Each number is 200 + 40 x the weight over its row's rms, rounded and kept within 0 to 999. Layers, rows and columns count from 0. The size before them is the row's rms in percent of the matrix's.

# layer 5 MLP up, 512x128, rms 0.197, rows 457-511, columns 0-31
100,292,158,252,184,186,196,179,148,200,193,197,191,268,188,213,208,283,200,106,222,278,227,128,214,180,138,147,169,173,153,224,195
090,193,232,218,198,178,187,181,180,193,186,168,165,203,170,243,271,247,195,235,200,145,200,278,214,229,197,227,271,199,127,239,164
104,141,224,239,161,148,245,250,188,225,183,222,211,137,184,219,229,170,197,212,184,154,241,181,205,190,270,170,274,172,203,305,210
105,146,194,161,251,185,198,180,188,177,171,197,102,248,233,232,222,218,242,183,232,125,265,275,242,215,166,240,248,227,184,257,230
106,183,226,220,211,193,204,210,265,177,254,164,252,139,184,256,199,206,189,160,128,191,184,204,211,259,282,244,155,223,200,163,211
094,218,306,173,155,173,225,251,230,239,188,186,180,319,212,188,178,166,222,148,141,205,150,205,218,141,206,108,228,221,229,164,204
100,272,215,201,156,147,293,270,183,240,251,235,273,180,172,219,160,246,235,248,216,230,159,248,222,266,169,144,236,176,263,195,190
098,241,249,164,244,219,187,193,229,213,288,188,151,205,201,166,160,181,251,230,180,222,168,174,287,235,129,237,147,208,203,164,218
096,148,148,223,229,129,199,155,311,244,227,143,232,230,150,186,146,225,189,193,246,219,202,170,247,146,175,188,215,228,206,221,267
102,128,234,194,244,184,219,161,244,216,202,162,118,237,207,250,164,201,210,234,122,203,259,191,199,127,112,211,215,191,223,261,274
111,145,182,220,214,235,180,260,255,254,264,202,205,177,174,186,272,203,208,212,224,203,229,232,197,184,168,163,154,135,273,342,180
108,273,201,226,179,185,236,169,191,279,149,210,217,312,211,178,152,232,205,144,248,141,188,184,210,225,137,144,208,206,207,213,194
100,188,186,190,221,165,221,125,207,191,239,149,222,229,179,146,207,258,160,223,194,321,218,233,209,178,214,191,250,141,243,205,202
100,197,196,76,206,175,184,98,194,223,227,203,132,170,161,233,196,188,203,256,240,186,174,170,298,164,164,229,225,239,206,206,217
085,187,196,200,231,168,171,130,149,131,193,153,226,235,156,139,188,159,179,201,249,255,153,190,255,204,218,305,184,191,239,243,204
090,154,118,153,198,186,182,163,209,209,195,225,155,196,150,232,246,208,212,169,236,214,188,249,194,104,142,251,199,225,209,212,228
103,170,269,156,204,196,204,145,156,236,169,244,195,178,187,167,133,176,199,199,192,159,151,208,142,157,240,211,174,217,175,164,271
090,214,226,205,188,259,192,186,211,187,265,138,219,278,197,159,202,257,227,193,127,211,154,167,204,218,192,206,175,294,179,256,184
099,273,178,141,226,209,228,169,188,258,192,188,194,213,275,173,206,272,212,315,202,301,235,197,157,159,214,188,235,172,156,161,182
107,209,163,230,228,184,229,167,205,120,226,225,197,198,186,217,135,251,239,226,184,156,234,227,167,193,191,256,204,234,280,229,255
105,183,243,206,212,179,175,184,145,209,146,287,206,217,231,197,134,203,189,158,192,201,247,238,200,181,183,157,70,204,158,236,186
093,191,173,199,215,224,217,108,166,191,194,178,167,190,265,206,207,151,267,202,132,198,265,258,213,128,247,254,317,175,228,260,179
097,252,213,203,174,126,151,134,171,224,175,289,197,235,243,179,224,250,202,189,196,206,115,214,216,176,247,194,229,270,219,206,230
102,261,212,211,125,245,276,233,247,256,251,146,232,196,147,153,221,173,201,203,255,256,238,158,242,213,183,255,209,200,225,207,195
099,234,136,171,273,216,214,223,152,225,202,185,170,160,155,185,211,162,163,205,241,318,199,218,132,245,199,126,206,110,180,256,217
104,240,230,186,255,312,222,190,146,143,180,299,207,195,204,132,174,243,245,229,181,173,195,182,156,180,206,252,167,213,174,188,180
096,310,265,167,207,144,230,210,252,204,239,169,170,275,177,125,233,177,182,277,206,227,225,190,243,174,212,158,166,221,111,178,227
097,155,218,247,187,211,188,237,134,218,160,236,223,193,140,207,222,309,194,248,153,245,218,191,164,243,246,243,215,247,209,213,229
100,138,293,194,170,258,215,213,221,197,253,202,197,229,150,205,193,244,229,164,149,234,216,156,180,167,188,234,195,181,201,181,163
099,242,262,213,211,164,258,212,200,207,199,209,172,141,214,205,189,189,174,167,193,161,127,235,250,225,166,226,257,185,196,190,228
097,258,163,138,173,195,172,223,213,236,147,179,221,200,246,202,153,149,175,181,141,187,166,241,240,176,146,199,132,135,230,266,184
097,221,170,179,190,152,241,267,188,232,210,191,219,265,153,196,161,286,107,146,213,186,241,237,183,232,179,171,168,182,200,194,209
097,234,174,201,199,254,220,178,229,169,179,199,250,170,158,231,225,234,199,194,224,237,221,130,208,139,201,260,73,198,207,257,274
107,127,139,130,207,212,195,187,245,210,243,163,210,187,225,175,184,174,178,244,220,225,189,251,246,227,127,228,197,158,208,191,219
101,146,169,270,192,229,172,116,206,219,252,211,236,123,128,117,221,200,173,242,67,186,182,168,190,148,166,263,186,256,219,191,259
111,140,293,272,179,221,242,173,207,192,130,144,243,220,148,173,171,221,182,206,187,178,157,316,198,280,218,185,249,198,137,308,147
083,162,186,242,209,183,255,155,217,230,172,163,225,174,177,167,237,157,248,173,188,192,259,194,240,206,197,160,215,204,168,280,187
095,213,222,180,228,298,204,189,159,211,226,141,154,258,193,180,200,160,104,254,177,180,179,239,207,136,263,139,206,279,169,182,213
111,297,201,230,181,177,240,220,150,180,226,142,169,252,237,215,196,174,205,208,215,233,245,196,185,176,212,203,250,185,176,204,195
112,214,241,191,222,214,197,179,182,137,225,164,250,153,189,200,160,182,228,242,224,174,239,257,225,299,155,191,225,163,250,152,170
102,180,268,181,193,206,273,170,165,264,214,181,245,215,221,254,220,214,266,181,159,212,163,157,162,114,211,173,204,295,264,222,200
094,175,242,152,189,170,185,270,138,197,160,143,220,258,241,123,202,266,234,265,164,165,183,115,140,138,249,200,148,218,231,272,264
092,279,164,203,220,232,140,152,206,244,199,140,202,156,133,146,172,231,260,191,191,207,147,211,146,200,132,208,241,198,146,211,201
091,199,201,273,222,250,219,205,226,212,184,171,199,190,201,216,119,227,211,169,169,154,202,199,194,216,218,174,267,205,202,187,201
103,182,199,205,194,260,226,195,242,208,165,120,186,194,191,154,194,227,168,130,234,251,185,180,185,120,180,252,212,186,177,171,189
108,201,216,173,208,148,285,200,186,253,216,163,181,168,184,230,171,171,279,181,150,228,259,235,160,168,168,221,194,182,166,223,181
090,205,262,295,191,265,171,228,144,185,273,147,147,258,190,163,191,229,245,155,242,241,224,218,222,223,196,245,151,224,191,180,138
110,156,174,221,180,233,176,173,162,249,193,166,134,208,209,168,235,243,103,191,207,127,265,109,119,116,229,182,237,169,153,206,236
102,195,205,212,242,189,218,219,183,306,239,235,174,217,214,187,213,270,225,241,255,223,148,236,221,221,146,168,189,196,212,253,226
101,201,235,303,160,212,216,219,265,134,189,199,270,188,177,205,264,292,283,216,142,179,124,202,207,161,206,189,199,199,189,238,163
099,249,220,218,218,206,237,196,174,201,253,128,212,170,236,181,213,149,187,179,237,226,202,202,196,116,252,211,267,196,238,210,220
106,155,234,211,138,237,260,183,178,173,215,217,238,199,268,165,243,283,224,219,173,183,152,133,151,141,177,231,238,270,223,216,259
109,193,259,169,186,162,185,244,138,201,182,285,206,173,242,174,292,231,218,244,177,221,221,143,234,148,307,152,220,157,213,200,195
098,181,192,228,234,225,200,178,249,176,200,161,129,224,126,221,227,185,270,185,212,214,206,194,298,122,205,251,214,155,274,147,263
103,197,233,228,198,205,240,197,157,174,267,145,183,217,284,183,220,205,266,144,181,190,148,144,230,168,190,183,186,162,174,167,242
# layer 5 MLP down (transposed), 512x128, rms 0.103, rows 457-511, columns 0-31
098,257,164,143,155,139,294,173,176,208,187,247,124,228,238,185,196,168,217,185,175,142,274,179,158,218,213,223,146,184,194,204,167
095,192,264,191,240,193,193,142,200,197,189,229,208,187,231,236,155,201,239,250,205,200,209,225,218,226,227,213,208,228,133,204,138
098,225,237,154,189,211,182,265,237,181,190,196,201,210,206,233,210,207,191,209,181,273,208,163,191,193,149,185,193,207,122,243,144
104,102,194,189,213,208,179,282,116,122,217,266,190,217,219,207,251,185,210,228,178,206,178,218,220,180,250,148,236,169,148,247,214
108,192,161,119,239,142,136,204,141,187,248,186,185,305,210,175,219,232,212,175,238,284,245,157,115,173,170,186,174,125,202,192,170
104,191,164,186,221,260,149,189,205,146,181,263,148,184,160,239,128,221,143,146,163,206,219,241,165,140,98,178,272,214,150,184,171
109,229,138,210,273,209,192,216,177,232,201,214,116,209,189,180,250,234,155,148,147,192,203,208,177,207,198,185,271,208,216,208,164
099,214,167,146,260,256,163,255,220,153,191,232,171,171,125,149,197,223,185,197,210,242,287,243,203,146,256,131,246,236,201,212,158
094,139,177,192,151,270,208,281,193,222,237,209,236,227,224,151,214,162,226,226,203,197,193,237,141,173,179,208,226,198,239,282,218
094,232,201,182,207,153,249,186,220,159,186,188,267,210,206,235,209,170,171,171,171,254,197,154,168,227,231,276,200,214,223,223,212
110,224,191,203,125,185,176,157,175,189,181,218,256,193,149,119,191,101,197,218,187,175,264,260,189,178,189,238,191,223,231,258,167
108,216,181,208,289,284,173,175,247,211,245,258,161,248,124,219,183,215,168,129,284,143,225,195,177,232,202,216,171,220,186,186,206
092,162,190,151,223,146,197,195,198,210,144,214,237,276,243,240,223,162,226,171,168,199,170,182,242,133,192,178,182,203,175,196,248
101,160,153,138,265,171,258,215,240,196,258,201,158,125,147,243,156,117,241,199,237,179,190,183,183,245,169,238,130,241,216,179,167
083,210,186,162,191,207,150,224,204,266,251,150,201,167,248,153,159,103,261,176,158,153,203,235,293,282,173,216,181,175,190,220,173
089,239,142,167,167,220,168,181,167,230,197,215,181,125,187,220,136,199,218,230,195,187,200,201,175,255,146,188,148,161,242,198,137
107,238,222,205,176,195,165,174,183,270,225,250,242,204,205,141,199,174,226,158,211,68,309,221,191,180,220,252,170,183,171,250,249
090,188,213,244,212,184,169,155,184,170,188,181,204,205,228,147,176,153,205,239,224,214,221,164,178,175,182,205,203,203,235,180,209
099,215,188,298,216,236,257,207,205,239,240,255,214,174,204,147,217,269,168,234,191,212,245,254,177,189,217,238,239,215,175,152,193
112,205,164,217,229,139,195,205,132,259,215,275,212,277,184,245,163,175,209,144,195,107,228,172,172,260,173,175,261,254,208,204,128
113,192,293,127,160,240,123,171,131,172,233,192,233,230,129,186,122,222,200,245,178,203,196,206,191,200,223,174,235,226,145,168,222
093,186,150,201,165,202,159,174,130,137,254,242,218,217,211,186,246,161,117,164,211,171,321,128,197,166,211,190,245,208,197,161,182
102,194,152,193,198,182,179,207,282,220,161,179,174,210,161,310,216,218,286,240,152,211,226,215,257,276,257,209,260,221,234,244,198
097,250,205,188,195,206,167,259,172,175,187,194,176,138,158,250,193,196,246,226,186,222,172,165,169,188,199,198,185,217,149,155,169
104,200,276,119,176,162,254,188,118,258,183,204,87,132,246,214,154,253,222,145,190,125,210,167,231,241,200,196,167,252,209,174,187
100,196,204,240,185,165,113,211,236,173,203,189,377,288,134,165,245,175,168,224,167,208,125,227,131,229,184,162,172,219,163,169,172
093,170,254,286,185,191,173,188,215,171,165,234,300,242,202,170,264,204,182,236,182,243,181,171,212,220,295,229,214,277,203,216,235
097,235,245,179,226,112,230,197,210,199,217,228,229,211,200,188,218,152,236,272,198,215,261,205,163,265,287,184,185,240,147,249,201
101,192,211,273,199,183,149,206,142,124,186,250,238,248,188,160,225,251,160,208,215,203,141,210,168,202,196,258,221,198,204,212,196
091,159,186,251,193,214,280,200,172,196,178,234,173,204,225,265,216,188,202,177,227,188,265,221,168,181,245,194,153,228,189,152,188
095,228,308,182,242,256,235,219,213,196,157,199,176,191,210,188,197,194,199,175,267,193,241,86,170,172,213,167,221,234,147,153,274
091,220,153,305,263,152,163,295,143,226,222,250,235,202,197,224,192,274,166,223,222,159,171,282,171,199,252,127,262,188,210,244,216
097,245,151,202,201,203,198,155,263,246,237,275,243,153,226,214,246,204,185,178,170,184,212,206,119,198,168,187,217,173,219,203,217
100,229,262,247,257,143,171,139,192,192,257,246,233,185,201,122,197,208,230,135,170,181,167,207,198,161,206,249,207,205,249,233,174
098,299,189,219,271,238,207,200,242,190,139,193,130,257,242,239,194,197,100,231,224,207,208,166,216,244,223,244,169,201,162,250,136
126,150,284,145,213,207,155,212,214,179,236,167,264,177,241,198,173,175,210,157,199,143,183,310,262,279,170,127,234,159,96,183,165
081,186,227,173,143,193,191,122,155,234,213,204,161,218,182,233,223,190,179,164,164,259,218,167,242,207,209,204,203,199,260,130,196
086,227,221,234,213,204,161,276,240,155,216,216,202,195,207,174,243,155,212,209,200,155,202,238,252,218,134,228,228,215,184,216,148
106,249,144,238,191,265,230,157,150,98,194,243,196,127,214,194,257,186,244,158,253,163,210,182,172,239,182,202,192,273,254,181,196
122,143,238,224,196,224,180,202,137,203,177,186,179,190,208,226,159,130,178,196,286,119,179,213,242,191,198,234,157,232,201,106,225
092,223,294,158,214,177,191,272,190,174,200,209,167,63,179,141,155,201,165,190,245,168,254,245,176,241,201,218,156,181,226,189,211
094,303,154,187,185,207,209,151,281,232,207,149,223,212,173,198,180,207,188,179,238,123,178,225,215,220,258,167,248,250,165,181,122
087,161,165,218,190,184,168,179,168,212,377,189,255,169,176,186,222,226,161,189,216,195,182,256,214,277,156,195,173,166,203,254,151
088,142,273,151,108,187,278,226,224,185,200,151,174,130,256,208,210,185,215,174,231,190,208,232,182,220,157,253,165,223,212,207,222
104,205,146,158,130,192,243,226,180,219,194,226,177,191,171,246,193,205,168,159,175,166,183,206,216,222,142,234,163,120,255,181,217
101,213,189,208,179,191,177,172,229,229,224,229,132,147,218,140,252,236,248,193,259,212,219,226,163,251,171,166,211,244,170,225,194
091,203,246,223,207,168,224,226,198,221,207,201,244,172,145,208,140,175,195,225,215,255,166,131,212,208,267,217,134,193,208,207,159
116,205,216,222,202,209,152,180,223,174,234,243,230,165,176,167,194,212,186,185,224,179,186,166,213,226,251,159,204,222,179,260,181
106,192,263,222,191,136,169,189,181,214,153,254,256,222,131,166,158,246,234,224,225,171,171,185,212,153,224,251,253,134,192,166,160
108,150,163,226,252,181,183,276,224,174,309,190,225,194,226,244,240,155,139,198,180,110,208,140,249,178,187,209,213,157,158,141,148
106,209,166,152,207,258,199,218,194,226,203,270,151,140,199,213,167,220,132,230,137,194,203,164,148,215,199,213,96,228,152,173,240
097,200,224,240,191,147,271,209,148,149,131,186,259,113,164,126,206,146,179,292,245,116,179,219,197,260,202,209,241,185,194,203,164
119,199,199,176,196,124,300,175,168,199,239,201,277,138,241,268,155,222,237,232,153,181,231,189,169,210,209,240,239,311,113,225,191
099,179,169,242,266,235,143,188,134,194,188,234,245,200,275,199,219,191,219,219,236,250,165,199,161,150,188,123,188,185,226,239,206
107,188,203,245,198,201,209,211,212,194,153,135,207,156,190,237,232,232,230,270,195,202,179,205,243,102,215,178,119,186,181,162,202